Weights of a small transformer language model: RMSNorm before each block, local attention windows.
Each number is 128 + 32 x the weight over its row's rms, rounded and kept within 0 to 255. Layers, rows and columns count from 0. Numbers have three digits each. The size before them is the row's rms in percent of the matrix's.

# down: layer 9 MLP down (transposed), 576x224, rms 0.0907, rows 391-465, columns 56-111
# gate: layer 9 MLP gate, 576x224, rms 0.114, rows 392-466, columns 56-111
# up: layer 9 MLP up, 576x224, rms 0.116, rows 392-466, columns 56-111
down391 101:091163125089137153084121118142140166059146132103144125177081159079125158121160150123116115068158111147145109167161153129168094142122120083092145147135148128123180130131
gate392 105:127085131142187132189133110204099188136088151137144125129148080149166111117159099112098130125148102098147095148140129163118114134067123125122143135095144137114135165053
up392 099:153136150171133082172146143136173125152165116149150131174152165122110134155123158101126165190100118124108164141149100077134126122072196118125076124121137196089119138164
down392 098:121041106138146160111139093121160088185072121138113101152126101097114167127135173104121079064161087178132096129147103160064114134189113113078074150092095141150126137176
gate393 105:139135093110167114156174148117142151117100147147126126140096140135099151154109151144086059095185136090100164082091163149168136175125097095124148085071134089136206122121
up393 102:136081146144083123158135073122114127135051087121192107154124124113166105086136066069113121155104142114164094119225127119102099153105202139123126143188115135081126096051
down393 103:113135145098067112150132064107155142118157104153118098101097132179129152121179086097124078130116182137189103085079091108131099218125144106174130179103069148135137115117
gate394 111:106083088174174062132175087151152149144117123180160144050157104224154145133134133115054136147170117133117154078140070080075152172094128120085155135113095101087133164141
up394 107:108135111091113116142115119118153194130149118178144131118091139108122104163088175169173181191160137154151096151191169151175121084175121166189164204103168150139141101102
down394 109:108217151179204144117175152115119146114149175126110161152118125115123117131094181105137160180184146100131100166101149141121083109082106075101068138155177123075172181113
gate395 101:133096125138131129113113120149115115111108098138166136111163176195129092125147137116164091053150078148145118083124126138139062142088163089110156129101094154129163075135
up395 103:213136083101079130106174097153149130122145137138059138180131076179117168129164149088177102065154150070069103167121122044192099154093100105175081122098104138129144110113
down395 101:139199115150132076176103138120135084205155120138138101125115070093093132188087109138141107155086073137129144149123080134128126100166051131068061092100105102166179111129
gate396 112:153105176096111153094217095147158116235104135115177110132152089135173068092104146129125124118051147150164099140129114137152129071189098092041134128126173178094182088078
up396 109:103128175118158065111132135114163143131141143194168114122090138168136044130162184133093132115116129127156151144061114170163142110151130134097143158107128100110186106092
down396 106:199166175139050130153147135181137079142095128160138126093134111117184084107104145121112143138115101167151154078140079085178153073146156158145066098073146142112168075127
gate397 095:139140098200181114080132139133139130189149092112138142088111133144153125109135114139164132146100129100122110075137182087180100120094148139119175145161159120132178198149
up397 091:183118151117186161134133151165155120115132136100048164118200158125086118116106113140190120136163119159144174127114120098080145116189147086063099093136149094109130152157
down397 095:173182131107099186154164058088134124099187144130133145125126137113120165081099145133127160138103135137199115117085143101107093150138167124086107146102146136147124156096
gate398 107:104141121134160129097147093147173129094146064116175156086135086229099113127136121079170098120089149148092137101186084087120137117147113102154122129149156107150147088121
up398 101:133152134097133129138117151087138118110132084084122065156151108076112111131119117107075125081176136167137154150123105222120158148120106144096062077097103134089096102150
down398 105:134067158128072097139110072109101121152112159140063141122114122106136158172177129133098143130098158147175068149153140103072096104136125057135147159122173127141095119135
gate399 103:174105130171076083124087116157148142169159110157127181123140130111023135133128111115085058136088161156132100159114113083092105111103091171109098127107195091136113146160
up399 101:086092182089106107181139110181123176101119150145125117152115171082099115177168173068084113168132186127170100091206188084111088120080162185159144119089120127112149135092
down399 100:172193130113122073132165152129038103119172136094102158098174138145098145175163125179145148176156098106149165143218137143175128095158210134154083093169140146150153090160
gate400 091:118142127038174102142157087107065131106102114144142102133120135099094063160138141174074108088156109110122143106090151066169109128148069080093105080133080090077106174104
up400 093:147096152160067127103139140139126122083180077079116107152118145119089126169135090077094161164136104127132111170140130133073111112086157085169148133143123166129129128080
down400 095:115170163092128135099137141125135121204151072130113090091145125158191136158117088157157098115177125081137113089153171147204143129054129120139101097147109042133086148083
gate401 088:076115187126123119160117136122138086111170108126176107187087128157120097131091123168147140159131099121095114122151140103148121138083122073177124097074090114089089138090
up401 089:075108111091101110135139091121134157093141128141130164119161174058165097126122131114110015120060117134170134198152161140090097130131107110131142090109133133116121165159
down401 091:056150146138152083153167116143113115133193096122107135153159097192113172088114111162112159137109148152120143146166130085165136108095149125209109082079120129122102138115
gate402 096:138125177081170161133161121151068147128104099134138170104194155134094093148154107097078115067129125100173109128136186167170166141165144078112187092096132111176053134155
up402 104:181069114099126161178191075130143169121178083091066106170128131182125079112148129101155187196125102128121091126142155105114158119101104132196174133112161165115083150100
down402 100:121112171152146187141142101088133126155137100153115090095123132185146067171139073135133116124150138158120064131114146149103083148152107134137160130118131188118111091125
gate403 099:094093141130178132137150126126132116093113095149166132079119160084113167154127158120074132120096102158107153133108142149134131153084161106069156098166157128072172153134
up403 097:108150121159151144162148119193102195161114155073144184120148124101177111113109120107097153132094065142142170117112116172120138115108126125151080174167171140131187129182
down403 097:148116136102181107134176137114105196088105099157148127096150189097142123150183123087065184090137124131095132130131174104130122121097163080102141152123124119163136169134
gate404 105:122070102081061122175136128103065131187048088117122141137174151101164085163116136102046115086107115086124058134185190167094105139067171124162123108118124110136148164136
up404 105:199074179078130107078117162134138086126091167192134134116098076135195127116189122114095112104115113238112125131124112083131152126151128087142109089152168117072135172123
down404 108:142081121191174156148127105094153192131180151110165152154126099176151170147125101065133100115093170175102123156133179127061082084140156204132068119125109131154117114172
gate405 105:184097112098101125178181127082105150100123100152154122093088184133126053158118048111106098113111071141110104134137062137091144133153084107107181167082149092125120138114
up405 102:131140136131150130121124167096127108064095141145108142093131069085146139136093144175146146097202146172164153127096168174127119111115124109096115112110152102136120151118
down405 102:099172114116152136157161193104119128084157157197156107172166134139138093129088161155123161124125079115120107052189078105123107153156029161192179080124163127165086220109
gate406 101:128111119099141143117176058036184144193118130102133059115156059214122151162170146130119104136155096131124072062071136165071104134074111142156107103087179096099121167068
up406 101:201117082081142131119121125165159105134100154048092155087101203126144135136109108110164129175174101130115138140103112204138163160092098186129165148122114130130153121168
down406 104:135109155056133190108152182174109159129093144056119127063088102121168123070156133144174140186156120079112110121169136149120073162111170088175162176165084109100157046178
gate407 096:140172096122096138181133056086154080081132140149180146086173071126177109119149187113129104073166141171122156084116127117098142112122136118165089102185119117098198184107
up407 094:124155132155091182129173115119187118108140161093105094047110109121117164128111130100131149159127167153094111085163145106106140160182118159114063112139154128125201111175
down407 094:131098134125138148085134110173130175106153126101094104102139122070106096126129108132096132124089151133197145180164194154122126090101125121139157078104118105080102130151
gate408 110:102104073103100154162086100159130136113124119100117127147126091089150053158147175104134093136081092079103062133085118150132118099104174128131159121146123050146157133146
up408 105:107094113209104166180110069091153160094157085149128094081104114121077146141156126091150148117150104137105059170125150128115126069129168129141113142088152079139097111083
down408 107:134128094173105092169088096145165188114113183171113188069074184102139086133140166116080090128140088162108132085136114178141099067117131128148152169165130128125139066140
gate409 094:121144060117099171092080148152146136104140131128126166127142169097136155123173155098160083136154085191167118150133113147105163099096086104118153130089167091213102191170
up409 096:098134146138157148102162151159113169079087141131071071116167152125123142104132114113136157191141146117179081150131155160161120122152123158101121183155126139164125133095
down409 096:123168141106174163117149106065127084073170121123139090138119115140148127127133109074158126169133158166117130147108136112122057158193154100153112101163094184106112094158
gate410 096:123140086063150131090124154149121137126172110106188139166122091179139162101159140048118178121055186130165123132116101057191095067112128132125113154085057123112130149093
up410 093:115178123185127117119150107137129101077062175164102098107208196161167167161124155136132129134193112115075203131115182056114158121126178146226119141089126186098111063163
down410 095:125128149162150123125105114160200141117076124130084100088153130087125115125116169135129070135167125095084174132162117246137177148111090145132167085134113124140104113102
gate411 098:116078075170214154188110072141125140168138187070194182090144133132127109122133121124059099122164129112103108072136176120142093123162140174079082160149092098100173141153
up411 100:131169112125115185146082170126112115125141153122103126066187148195116159175141156203154098134160085140154122113140136105129138132152157103142192138134132089128062180112
down411 099:119061149176141108128159129104139106171130147139163154058151132146098138180172094190129146140140096135117095122174106055119128086113098142081095126102066093148157117119
gate412 104:176093178129154144117082146152187144161132111140129121115187140090126089131122179166140158104092141154129121118126137137125160070150080103106184136168144074119138110111
up412 107:166092121114199133074177189122210092109073114143140094111156134172100137107149151097120107134116182155051147166153117142144109071188128062112125119090132140091131109104
down412 108:144187143104091169141080144104114104055112119130139152084114133144144128185115105077109144093134165143091106149098127076125138166111105119141134116142123171130110157116
gate413 104:098114153157138135097136087063109159168099142203136160097194128164138142102124125165126174124097133114155132079126125190182155126175105139115164103114175109096094132138
up413 097:146136115067132110172091067143125099129076134114160223152145162077137114098109138124104163193180113105144152167106100159109148102154122145152140090095102071127146132154
down413 100:126120153114122126152140153153174098089196151079105103140081059081151114056109092123134105103136115089132147161140108173091090092106186119143086095064093124107117172095
gate414 106:124111164131164128094114064159128157120083151120201159129198091161126063072030073166098150170088138094118092139122127073120181130142104081124113117058093181156074141107
up414 106:133147124157127147110097154131102132128137152125090142175143126130104198117109106096178128120093105128118147163142123090179153115162157094149102137158168093105078104139
down414 104:158127113134106158100124137094131117132130118134098107188165153112171060116117143083092147148113116121174166101136118100171085137049093134119091136099160134096159125153
gate415 094:122149148120077086167100108178137123175147142120120066142190104076130046106124090074066161105118151108121107136134156180168149118167167171155154154136100142146105158165
up415 093:122146107171131128210135093124145171080127100114153100120031048134107153146165085122102095074081114105113097168140107136127125120207109115140132144187135136203155111172
down415 094:112150134148151070115128089127085116142145107158111100145125120065129121167117143152136078109147064094107198132098143135139130109119075133126136138069141066078112163066
gate416 089:119085158122094106092116164088138146063155064133091156137100152127130126176169138115083245121178120082142112191163136122167144141149090133101144075196129127197114175049
up416 088:163131154146211107150140159142139119139166071116121072134175094168120127089128127199167098119123151101105153086157097081152079105051149075193047102146056122114121144127
down416 092:114182100107127165141142094173133096135110122137138129086102118078104090117151150142109106129103132148190102079088153071104169137119109140081131158127133133132109174156
gate417 102:091154097080129140160160136141173121194180175117209120150139101191121161137149177135125173105140159126177091181108123108151083125136140130119144098108165165129093099102
up417 102:069180115123105101137137207102140119150174163148062117133170137185092167116138137134168177103121127151176135162129173102126110101132175215147084144139132219131130096139
down417 102:123162142134168109148108127120096082097184121123125101118131122098125094165143089160151164133173110105107150130077112135120156075126128116117121132136113113121129118146
gate418 090:156128100115118098154104102105155078082117131122103163145133123110156178149165085138136150116076131127187121095111133136170052117161106080100093193188098141089094110067
up418 092:163117117122092134085180079151143096178131122117166211122116092129085093120169152182122157163137055105107199114168081104134141098087118112139182125111154112108113088092
down418 092:140159121105143137061155165159187115113159084127083103179076109124175109131139114115145153106121060120118099111127141143206176121083077092112078091104088145110083148158
gate419 105:184131140170098140161146130132121071202127105114180149164159096133153155140115162156109100142099102127154171092161124149125075146203076117147143113137153109128136155179
up419 103:121122119098164100135139133138173173110134138063150140144116084144148128150151128116115146166157110111144151141111124102150122119126135138116125125127161148121107071138
down419 106:134193123129141155102130174114066158094181086100121129153083110121116087115192150110063136100143102146187143123110097106208130109078128138119140090170184052115129109144
gate420 106:031113154086070155108170143133171112127085125170197193149125119120132125143125112132112085154122114124192161167113146136093140080193103122116128097114119195110160167130
up420 107:093145111159181126089116171167126112120170102137095140149102074155097168100133092175138152120160087119120111125108085129160120143150097120124157121114122118115200110132
down420 106:211154073129114140082127074150171084121127097096122112124179114106145141092051106128116134114093114125119177160107097085114112126098102098185119148189227126162100073097
gate421 099:092109109069073128171157103138126149152110101170127151152094070171132166133159128096151124105147156162193115161108161158167092059133156159129123139102101073113134136121
up421 099:157133149151065065156113083220123130153130086173125139140121161105111143086087126143137122148145143085096133112196139142141099097154129157215193122106104132156092101158
down421 099:120122103103154112084084124154124201077137087179190116129131120120084131090180125119148149170141194075186154099193101121085109122143132098156134135111077154120127148120
gate422 082:056134103161140140115143187156081112126148142140197091100196144132180100084120154155170119136075065203088143114108086086131154105185125148151161117091127130124174144204
up422 092:142107135148058155072130155147090168151147103086195184135152102149143096079092202107086113095133095182160089147094173157087112113158124088111168110055156123141118160149
down422 080:068161107156117159127136193168109130119141167123177096077150149133165123082144145164180125126044066205069160114103086092134159086180138156153133134084170122129197171204
gate423 097:073153122182142125094136116141120145131107146145096173033173097113143129085064143132096086140152168119100115096176137180113158127152142113086145074144048080125131187176
up423 097:140090178179113125122091122192092126080117094225165115153149136108144135149135112179070120074145110184178114140094167127117153112117093153145131142139134136159094089145
down423 098:049168115174092116135109153140135099116085200124101160078165203107135122086094193166184101100169132047136119089173138193097085136131110170080108105124174095100126130169
gate424 100:124134185061134166135131123147140162172116099126170135149119177097117111099122125140131096085107156125110145131165162149136164136154184164071128154168156144198115103184
up424 095:148132122177156087177136102143130155124049150096151123036164115138047123081135093120089082068164140081105096127182175164120107154117140149148150119103133104181112087164
down424 095:129090151071120128096099152147176084032150115116123168149182106134091124154092173116193159113140170144157103141172068057145131117112150176101112138123122126124180128088
gate425 104:137108147136094118144142135112125124144120103162095158069091144106144111148122123125148025083084124126144101135075204130053125061154131171111139086056169067137141136166
up425 105:119156169106137187093108170139118133166109057077117121110128137159156113092155147141093107140091131151114150064121116127115062067108172127059099159131104186129160105140
down425 103:104108137137073155094110073105144203116122093094166150162127110161095125081210141124156113112092111121138145099151083118143118117145134113104119186048108154127145081144
gate426 103:102127172117086145112159157202125165119126098103093152116115146100166121163132118157089102116086154105180159107053131128145149131105101111109165157116161133184147074166
up426 103:109151167089109181100142186149135115159081121129170125115133103134134092100107207172155141105079102131101121106157104113129153151123144106109100124081137111118078155058
down426 102:143146178128122196144137118120064132165084073141169145166084087069142081120086073118160085169156126116111125061130127132080136155113097188141153122164130168114097146111
gate427 086:145151115096074097149108104147148115161141102172135090125168131181125159162129119124164218081111174096099126139119090127148097118125122175156107174119120125115219084087
up427 090:072170092099103083185138083124092140161140149179129100166143135110125122114156107150083162126168176120114053115115089159108117167100152157132063167141123125154188096120
down427 089:154065115117098148114129141141128174189139136179165187130141138082124154161212141149093071114109092130158133139176144123140077134127145145092124093075121141173143132153
gate428 100:160079149142205121130096129119148173177115130087133135132161136098186142148164137157152135107138076182073115114118149158113089151122079164094179047097182111140123092168
up428 095:121086157171096144121131118091121118146096129138210140154138180107180101136117164061038150142134104152114080081162163131174122133122134111179117137143106156091126140164
down428 096:120175122106132078150170155143146104076131111133094132114128130068164178110115107155189077088123134103156132119064088136135093103134051122094159076137141166116115126114
gate429 078:127094153091171118138133110108101085176133147119135079129102168150122090110100118087177121114143124130118152154076143066106087140110134079180147123139142128131095103098
up429 082:100138145118124173142116132123134138122076113071192189178139132117081152077151164087125158128142068158100127161076119104147164124082092146109128124077146125160113155126
down429 086:085136106129168101109118029089155141172100108096147140147100154175137115111117095124157164162130159113051131152058112053143116158118145084159193092115118078108168197129
gate430 089:159146098081142124065123145131160137164153123098140096135165148152137064093136128143146100082081105114187117115103162165139127115157117080137090046049123121149136143086
up430 110:127102169098175160128189085121076144129070100126093134184119114152130123139156132055150156145140160143138098129148169162092128155106100126162119081134089186155064156089
down430 105:081116123128106157128131102179122150144133080095106088090192167119120089111099087122150117115130144098113148116160129082117123131088133137144117101064168150124100139098
gate431 114:098163141117123200152081188096061149104119127150144132092161113094149109144160167094081085089167116148111109111061130154109123177140156097104178194124179083111153122189
up431 114:110194184109110118143008168132151137118153149129059146141104116128131132137107154118115106102150141092127106174188154128158105176159049136132098154079176118139124118081
down431 115:051171167139077087171089124118167150111131150155136119150108117117146115108148114122119095078159089176093107144177116165164124150199134197089128136042127118119147093144
gate432 105:109097141091157080145136214143165071152075079093153091061165174118141125158100183088171081148133089145099123154148092042111102148168140137106132094163129151092130172060
up432 100:164119089093151182104137137027148150165113088088092112123109131157125124150185155204108131164088174069098060129119151157115181151129080146127132081126164162125092099069
down432 101:154129105158110115111128172064081134117052110139128157133104125152086088067141169121141118121131100200113177114123149167131206132117111090138129097124127039112150129142
gate433 106:096151147095149118108062124138068179097122104083144165135129143153129161132151185125112119149073092148114119074112134104139137172106149104135167124127127129163210123185
up433 101:169080069151138168098121126154133167129125083128135126146124103143085090124163106133071168149101099107107162135128143110127086104120108137138104104058109164113133090167
down433 102:140165143096110075095102124121086086116114149198161164141137141124188139145154196131163159116134095137096083150124145091170121169161127144109132206108136071123140129146
gate434 108:111133129098156065112115122144184104092088118111123150136127157083131172139166121160079049129116141103187068132123117087086108099149149166121120132165139148118135206170
up434 105:137148127098097135065108093142151117106189077158092121129167152158093133062166123126114073185174152130148093200114126147105099099126152154126120135138129056133071095140
down434 102:171154093103099146149082134173072096117143135161145138085095112092187154087155144123103105139149122142148111119180103120150135112119176150111160138199143058191183125136
gate435 108:077094136113160076166149104163102198146151133110154119124099141071140116144119178176120073141113146160135162114154194129161140114118132195106195083081138103116122133162
up435 103:116161161136150134167102098103069133090150099120116176076096137100152116092166087153117181136176054101130132138102114152114128152085126156109109170131168175113123136126
down435 105:134134120157142162112107154109166130195096078196092115135128141116135139172135150119122164135147083152093101099066173108107166105110122114132205165158176164148088114100
gate436 092:091091125110160115148100094197142144129152153062109177169075147175126140119185129167095149117153099079158194113140169145123125105137105220094132133132121148163094124133
up436 093:078112098141068108166125128094124059114107145151093111128108103163127106129166141092189167087084134149174109185167115103207093198168105124162136142135109101122093187069
down436 093:136149155181141151139099136127136093106120097151161142116100124160127163151153152053132098106124197139115092155082113121079152163092107099100155186151103181147156096134
gate437 099:100119117120104151123172116111106130134175125121134130106185122150120105143134070167166136049151084199095113079139158144114102121107195082117120123083123102126097146138
up437 100:167130155125143136152119123118083154070062134181057118096105140102148101197152165118094143131171117141156145174180098102145113183177121087174162146141123060116155171091
down437 097:116178163104141154154089134143101160128136159138120143049142124139119163130129135121089115142160131153122164128129158109118083141150099138150116089092144059123142198147
gate438 100:103132151110140111153142116173090148164117065095028139068113114074134126192138102091133126149176145174147119130151135118133104034152131172131178134119148105183139146141
up438 099:139157073128131109179108122152140131149119166052153134144107143073129148092145115173113114102144178144048190071122123132155147124152103107108123111124155151035100055107
down438 100:162168097146112135162115127163137098118131131162169149152145189146082100136134169144164146070100151096131134143103158104082169165163088103134140138094045168097094060120
gate439 113:113086138123143156096101191131167142116138131086143138093165076127161111100096086134127121073152152142120122135091134131140152013118132154133122168129114215156133149094
up439 104:188074122132111139125128162142117122138112108079147119168053191112137053188143108164126077112171102098136091123128112116121124121099108132159118159080110106139144115111
down439 100:143054174123115106111177123114113092114158063081130118109126083164188150103139082102134117176150114138165106165105156118191151066143179108162068144103069204134156058136
gate440 103:115172138153107117187095101094118105169117123194145180145115060117161104162086130134108158146084129152162191057154097134102163086171159179114120139105155170136113125162
up440 107:158153117115197189156149128168104152121126167145125203125110102114142141106109175126097097121136186086109104090132157094129170166168121205165080182115157145115129108098
down440 107:132151114067153158136052140119130136166084178105119125086106092094165129148108121138098166162110105145111167177132095104159118184121128130218075173072148099094116123146
gate441 104:095142148101120112142173142112204132146122091104138111116168148072133124212104125105069104114131125179138094147125120180112116188133111145105079128090165179091134103088
up441 108:172154099105084134120112136154135138141075114064020169089133080096087104133152091151094145104129120170107138119154122144108136124102156150164136171131110140143119080053
down441 105:112185128136102121124094125154184131094144135086107161158133140073159142153121169131164119062069106148082086103182165117129131185137126169134159130191104115125100122128
gate442 103:172108108092088129147144105093149127155110198090127145147140119096124168081114112085148057108157130165157133156153161088103102135141101163126126119057101144133154120143
up442 099:118149144153176108127094137088122109170182099130124144141071096081071157122161124134065154135161158103154163146130198118133127088123117178147160099099107089134184125119
down442 103:184146109123125114161136097108160132163146173128154128128151124089155092163067121167106118114189141107110101112104128119214155097171115172130131137123096132157134167156
gate443 113:053152123126125145096181095135120121141101111115189191154163066196188121140134095068184103139110115191184129179118137166136113142130136158076119116075111138105123162158
up443 110:120161091087126154127096118148127137122111166136138105152154064198124139063076154101179114144083181101176153141102109159176116125146160115088132100154096188107127111168
down443 110:178102132106082104110113060100145160148136177063141134124136119111120173130062111115218074122132136107112200137172145079148109155142132181131105063175069118156140096111
gate444 102:103112117097122182150167105133152127158113151106205181138137119163095138087105107190102109066103102116102144139084144124165077128161094119126113100079123075050124158142
up444 106:117124099145157131147121123156153163149115154138100143062108179176091090112099138121122102162150148106163182102144156103139163099076166137145153182146181184143223158182
down444 104:110189079093147140172174174115143133047124206155179157105150131148170076119017113152115092124109206101106141126063166094085141156125113163160109134143125163094106135168
gate445 105:087114089123126099131121125168144124153173125147122152091082088094127045104121144155121108120101141185184096114139152168135151128145115122065135077105108026104089178110
up445 108:197104136196155154133102162142162106163105120111186099124147137098141184132132123135159102131149137094176196129127118137143117106121156095128150187204124178104149075112
down445 112:197068126094127112164126107118152135064176088128107137139165136116165120080161176078130123119168128090156076131095060088156134102161101171134107107098151155108125119143
gate446 094:098113071133149179064145082173121142127111097095153134110121123118095107081165082128116127122134094050149143085147086097128140107072122135135153120090069112156108207126
up446 103:157168158148082085132122110112178113076092061127107163164083156148149130115133137120099173127106165154185120138134104111132140127161176137077138139116145157125132115099
down446 106:143173164191115142162187160155115102079174134117091109171120131167111114117103130158139132154121081142172166161137122080140108151152180107146122163161162096098098101135
gate447 104:136092161105205113133121127104141144083114120119136127111121099046157132115154117127108118175066195089170168129123125107127164082114117118121132107151106142152149104113
up447 101:096135121175169116147173120141153170134104144181102150081150176106095157114101073116155159142160069107155127121153108118108164130154145161117171115114148151144037087103
down447 103:108105155095103123103207027135140129114124133187118136084112118131142161106110065078140082074092112127202119143130158142162119080130123111152164145127146116157174090070
gate448 100:076098153091164130128130109101092152129084111180166144189133153173177092096118182121120166159109094122121097156035148100158074195110120173122084096107149163212075131064
up448 098:149104125113123137081100138154128105130145086108117149164119119150091181167083115147123081132136167126155202093093124103155128065111124140135155107170136148103194172125
down448 097:130122111121118181098105153154141179200113131117150177125126116135143231152115134205167120123083094120204085104081107090115111106162163144101121172136134112088140173139
gate449 093:145125134103157068146129100091145087182070170142194133156131115116137070112245157112109118067150152100131098108044126163153110124128067150091088097088106140110145108198
up449 095:130130108117146164145146113127086079083184119110115145151144122105081149134137102124125138154226107150083145083145115109084142137091174092119139129110136167068144140098
down449 094:122097116150179113099114072090130120126169118131101160133154122111119170127138122132156151174131106134155135116138052139088168137139103156179139151163125097177121053111
gate450 110:138132083123140158097137132124133158140109126173180143093189163166143095113115165121115099113149151142112086177077143089130128107110145086126158073143124059124135161116
up450 112:132129086109162163124143066123204165111150121150115149151092187087093065173108124113130114144154117086174155134137152178113152146165181143114088070135160081073090142131
down450 114:138152097103178078114190110173160121167089153104141141155133134068054165154160123151093106132090153114165158118112134181174124122130147136108197090126086153096158129069
gate451 102:103129127105126097163047077145110163135150165083122139160126092164185115128072122128140142136058102130067121105091119142151101095106179131135066092102119157133124135162
up451 102:070126105141195136149127064098152099170184121175138120144187135109160123128193179075155114104115082053156093116097143121121073161120158089127125103151119125170116118145
down451 104:054085134147179133119180190137106151117098124121099146154158150173149110117151160095159136110116075088068152130109110148112122133092171097114025104096101158197136073145
gate452 102:118163131176126099158088108161119108078094100097138102155118122098164154157136114123088121076158131107135118171147089116130099089144094116115184161124120053140141088129
up452 098:178124093127136168138151160159098177139175178102160149139163162103186106119121086077106086151125079136090196085152142237108118126062094172139116120061129118098085102139
down452 098:129151177099174195111139158131106137189213126096148080163161150080158112155121104148139160153150125087161064149126113115158047181177107134086147155126128205223126123130
gate453 097:174142167157109127168073108129143093110179135130078216148137084110156128130082162120136005167139115110156155106141159167114095143166142158127170076207125146145104169117
up453 097:095107183108148134122156087098084102096090139165217101175121155104155116167121147194121123125160153138101102209110070126139129150154154121116123151123155142105075088118
down453 096:096088086119136118072158119121118119144127080065168115136083164162164113139139184154131163147140167111162160141145151102105179122185106128184137138131121076115126073095
gate454 107:098116117085155111135140054173070167181118060106151112121144162170145136161162119148128102076151079108135167122105175129087148167115138097082153075057089105144135174212
up454 106:138091124148154139157112104196088185167079095099140098114109072127135147151066102145117044209152088080122113107128130192111155126096088114138164142151131101094153154155
down454 101:178158124105172142181135071097083148173100082082156142094128090113107118129173146133147117107103095171130112130176121107104125127110113067137138130120052145119125121157
gate455 093:159135157114079122125097119136121123091068109129143139072087078098098067168141168102176170139102100076081115112111071091146119123122140126117118162099144123092079125116
up455 090:114134155113101176149157174123132141161195119083134178134130128122163151104102152166112062121143106182172160098099120111153108144152147176167112145181212149162169174073
down455 092:095132139157152163153133157070055118042110087120098118132135164176121185156094082123184166117120157174049112125145132083120178148153072079183094086175146109183129152087
gate456 100:131187118092130162102117096151123164149142128129140154160139085158131126071113166176148115120132120126176159192161036141118204091147120143130126117172114162091116144145
up456 099:115108149137111138117116106123182110130069050069058125173119135119150088138156181131166191109106146090194129176082137162128126073060118176112190111152124199170161152151
down456 101:152193129090155116103089109113086156157159118070067141141183123118126089077116122171200118073198068103063149131145130053099123151088123141089158162132113173057148115183
gate457 099:151146151140107150103159158106119099172147126091154133135158129146103128179111151125154126140140105121143152133157116132092121100087139126097151166072124173141181151135
up457 102:115074096161121185158144110136166120126149143157130141151154112172096083119117159142131173104134127147085211126093158149154091203129099113081082143137134109117140091125
down457 099:151109120118136124152155193109121078169132141070096115132111177145147128095118199129168111115130137099128111150176074146136142211119087106161179172117152162115141091118
gate458 084:134144167108105101142111104113164162161092119171110090144170176092111111161088127108126121098143177095178160178056210173103129114114153114087098092097129128153099122191
up458 097:139102105155178059158130104171142101156137155177114117129177196129176111179149135171135130137132115101120120067104191184148161067151139150137131148119083141192145182107
down458 096:118185135162141084139079138147098065125138148141139114143191164047177137176109082143137129145126099138104103111107115106152127074107108133155117158106145175129117170118
gate459 108:153107095062156108147161045146157122161159130113110150150091144163119102148171128144111087142081150117233129210078175144163137136110097132165169144111123044129128128129
up459 098:143078107148098107104119117129135082147108121124113089185165127150138148100096085125138095108157204110091120097211113124127114163134140095183067136111116150153167113104
down459 104:135156102123097080107196132122181134199118130127119198118109182162135070122184168149126085148145099105094111188128090194126128152141118202092159117142166126132169131140
gate460 091:073146101134138111109140127165099113149159119151136134149124104152145118094075133145168139085168146194208139102109082071164127170095090165187131099076088069077038211077
up460 091:099150150151141095128112235120089078139143147119139139151135136129145109123067125138085144148078114139149156116118116117125181097140176098176071184187137129174093128115
down460 090:162117095107156156118139147123142141073190139092087150091160137152078121131183120155135177139105154106110096073098182143124145109117123000128180080124103109120161094102
gate461 109:127128128156142096195124109169146092139145114069123167151149146109172154166104107121137120088083088163120142115137222122186189110136134124133159112102167168105120175068
up461 100:152136152128161179225125130129113167133116148116066153134140072109149151166153138140089199158126123167040139089106162182120132105146133047179144158173145141033156138124
down461 102:089071142142116118156131110149160111082133213119109166189091151152116127130118143136191180140161048116152105117137103131121083157107088109051117092100143110071098112141
gate462 101:088063124081109096117092088084133167123133060193153137140162154150101106155161161123120137148110092142167154122110098169100103086136134116171075087079132166108095136133
up462 103:125126113096126160141080109139078137166099103073119120130158149055099072092121122031126101147161192127139081162129173183095085149143110128081139181120173127144096130212
down462 104:127080141109089125154148130073150178170116118133146180092176134146173128138144186093088156084121124204101121138164088187108101069149114184118094144129089144143133144185
gate463 108:181104081093143133160141086134121123134116099072138178147092088136146116113165100185105047192096084153100142141109112073085126124143096096119115132164166086159127096133
up463 109:129152129179155161101109140101136158131151098158080109141113110135155100115112171090145081125071089099121089131101130172089128141185117152127113085113092139081138133136
down463 110:105100137102148171082146105172102078164119093139114139184132125134152118128063112170145109114126098167103158114101153105140072154139107161091154125115163165127150030177
gate464 097:096102080097197115169121097165076091108148139145114134067149179167151137127072145120088141136086092147145114152083159122131173135095105113135116078090113175093144110081
up464 093:132117097112113097132142145144104124138159144101134175153120095112099085104114163150145128123108049108044073113203099178107090125176153068135083120123138078151136146142
down464 096:148085106138122162132150089102189148131091102055129157149170099143156113136102081152158115185125165084066210114108123045122156112117102162115128114101043079150170128103
gate465 103:133154061098103078131169144133137127176108146109162144120166109164165204069065178142136155121166143131111113151159127072139096121142107095171176184132127079161112103098
up465 101:087150128147119098108064134091157170111185154129166104096105113147154124107168145135212117077135119117146092158143114067100108096123096115171119065141092121180130134161
down465 104:133063143061091123127187168124089167155135073123084123139135087101163086070140095165107111132163140091119111158126087150179112168148092131111190160141075084039155131047
gate466 090:097141133134091085109117149163128124129092131131082117123113115123246173102133084142095053162112169098137147113145145121094151124149158083073160178148115129175121109076
up466 095:153149172113099126156154091048119079166089113135125143157144170167148146186120160111143091170115089126161088118159153199131139133139081169113117218130181114174109120188